{"n_kv_head": 6, "norm_eps": 1e-05, "attn_scale": 0.177, "bias": "all", "tie_embeddings": true, "parallel_block": false, "init_std_up": 0.0241, "init_std_down": 0.00568, "beta2": 0.98, "weight_decay": 0.056, "schedule": "wsd", "batch_tokens": 16384, "train_tokens": 147800000, "steps": 9021}
Each number is 128 + 32 x the weight over its row's rms, rounded and kept within 0 to 255. Layers, rows and columns count from 0. Numbers have three digits each. The size before them is the row's rms in percent of the matrix's.

# layer 4 attention value, 192x192, rms 0.124, rows 100-182, columns 128-159
061:129155053153127136212103125133149178092110140126124074143141131128207108152140056145123148168097
072:111098122110140125140185123137150125114087109126083128130128102123181156113150094120201162139119
072:154135150121123138136222120118114154151132109139105117160112102128102126179104128126154098121165
071:155129090117126118114085153125120109168030070166093136100134143130167143144110145129092050093170
076:124120180114129147128178086129100107140113101144170135122121146134099137199122101066182166117143
074:112149154118135103120118150129126119094164169139156176124102177135067086133113128147139119150201
073:103135076109139120101090064137129138162107107135109113113112078128163099162159116131135152104163
070:149130163149092174136238092117142190125173118155161157134114103130071127157091151123150086117153
073:086146099137142127149035074114098136115096121137163089096143143125175155135122153096192107127155
066:128129098153120137156118127135110110066090142129109096073156130130144109099040111152114105107140
076:170107161102104151126060122106110095106104179133137149138106043125104128108162156146058115095107
064:148122091112136139185157104119115125096140103102212139161118112126148090129108070150115132185081
064:160135146130122129065137145119153134157147126190126120128107143125161115112107099132099084218115
072:130153062122118142166154145130137150086155128118148196168126118122104102088128107168131171130139
066:146145102114145128154080139152162125103147101081136108165130119129136141082107095139165170174083
080:136122158092098108140151126126124214113145146184140176118085212128035136178136175127106087171192
067:141130158132119083175172139140124123151069132130094090095126255127140131139087133128156163138169
075:140129090169106100128185147138117086139176092193146162106158149123121124167083164151117105088144
070:078152135110137132078139103126138101153164171129193143078113056137169087124119153150156056170131
070:057118081150114136133149148120153092130156112131211175140143113134092144081128150151191073163103
072:098130167138125127107159148118137146121140156110145119100142151127092127144141195148153173147197
065:163141069172130126120067168129152135084131111199116090127153180131135143120065075146160095181137
069:109133171138116128098101180132131083107224153116203209119125141130123146086167139118130162195135
070:168119178140113135129097187119166162089140170178080159142115177127121117160132093118141109129157
064:127141148135124146096140124138131108122129161146040146107083112133071149128156148113177121135089
077:159121111125133149144174128123167150076125106078110127136132097126190124134187089154146115141072
078:171160133143135127130081079149135110102206145151126157143086151127150092128110142135152139125116
066:189114099159130118126170058125122110113109154101198141167134125117095131141123139093099146095081
108:124163153112138113104171080144157138112146146119160125114093047133150089127090119125220127129157
105:112135116131153111134197097137100128135187144142145130066135021131167132129134119134134128129073
091:120124150133136175112168136145124191173134124185140091116094093124100117161128140094136127097188
101:150077150146106148137126173121156199114108101118110121152143161117095150144160128125087171154139
108:137095127092125123115178059132113126142153118141133164107166145128142118125127157130176226085095
088:142134140125134142125175111146131125140124114141085124112102163131127126132117136110170169073128
116:109142131143126157129162194136150212116095076134150111101151132128126154097119106147136069159133
120:111123182114124114058123094135112102146168142175136119114172099120167132108084156122145105122097
112:101156140162134122104106142126137127130130130091165084117130050132168102106076118133143069104095
117:125091189120138180129131106134122130162138176188118138113150082121152140150152121112133177124186
106:145153134130125126117157083139099097136175110140111173106177147128113130087136154155129126114054
120:149158096110126097159062087125128017092128149094105205145121198132104126086149114167114107204148
114:151117176161117124092167120118156200135163117092147094136114045121127117151134117092135136130151
118:113102119116133124125128113129136139113112193102086097111124127126193079156111156132127205082154
106:118179078101129088103144108143103126103124137143127138140116185129126131121101154155133091091062
107:128143146173128150169114123108134110172138098104149129144119000132082120147120101115203128096096
106:100195072134133121189099141112113116088117169108136141131097133136122103114121113179090040154137
085:119113137103148166143166164143143180148115151212140074113076084125144157150145097094135098131198
109:103129080121126154143163184128126225114095102155147132098159181129106170103142130162085079173117
106:137126088163103147158140192124115163163127049124134134118136120137047170119137113123135134122075
078:156142164121136151103146136147103151143149139196136108152076153131118149138163123089099127099183
114:124113136095136105100111114133108058118191135171130121137137182129143126103132124128087124186175
097:160158191139133125112198129144125107131212093144121126089087092134125140101149100097166102139142
117:105110118123119142163122163115139184116055162138080143095128140121121163152119127137137140150161
110:130180141132129112082166117147142145091127103158165144154118180130137148096118123154109044150092
097:152083148160127157160107135108152148162133089110128102157095066128085132165162095079140189079166
097:117107087129123093080153101144113157129151118133119106126167155126178139111108164126084129087041
099:121144085128110109143097096105119101130128130063132171087143091130098101150104159163174135141123
102:092113111132136153151113084119115107166156147121147122112160042129163081119088140136199141108129
106:108175122111130148142151134130148186117109126130129136107138141130113100112077131153202120137157
095:087126115102138167135104179123098150140077131224158100132163174127100170111100125144122071142144
107:140115122125118088088070172135136124104126093138121136167173181122124170088122130140075073155075
090:161111085148123094078103117125124080165187107160141151157130100115123119139127116119120164088094
088:112161116129138138180129077133147165152167133104116122129116103141062104136102083164199067142152
104:137175128131123112137109127123132159121190118098169127134091110131091110098158066099155102097122
079:142092133128133148148147134118120079111141167146046137178154152121040098135144137162127144134138
097:137117081107124121080089111118123101134092135168143132159086175103180091141113131116079138168137
084:146169120163117079083098149137131134133186103056110135108150169118149095141139147121117130102124
106:157121137112120107132125153138120096149181074156173154112132044133120163090156080085116125106113
083:130110154126126131161131111120152152134109103087143161088116088127121144114094068124162062117181
115:140163156083129117093148098120130133114157155115126164134090142134086078158124132134140154105179
074:137153117135132137152149144124136191117095114126121143126116081147094155127138084152184091085125
118:107122047146111123163149169123123097145165116181141131169137153126155133081121137138080066151091
093:126140094143142182162136124146116077136084099163151136132135097151103161115129112168146159157083
100:139088169143115117144081188118129055131104107108122122089199104115184143134138133089100121111107
099:114162104114128137172175114124132162128141131129155164091103089152060129122108136166200100124183
089:131106166146124119091117125127134219090155141152149110136135160115141115092149113132110141183134
094:165080146127133072085107117129142140118142130155109136130154125110119139089110136127139111166168
124:153110149132125133128107150137120029132132107137140127118153067126182156144131110077109186092091
107:138136090129121112105088153136120084118094106132066168123147127131120146133152127143153135118084
090:100102135132128172156061123112132093117084154166127096155137169119121107154099124124127129182157
091:159127111181110104094167142128132162130114105147171131151106053132171160144131131130132174097086
109:128143117100122109128136115128125113127143155144163184129102110135106115114131122125161139073153
084:151132177089125151156095138127106109127148139120155121132158144140067130113173132100110119158144
112:105152113104125119105091114118140174100061139119105102101125192120125127100116140137170084167178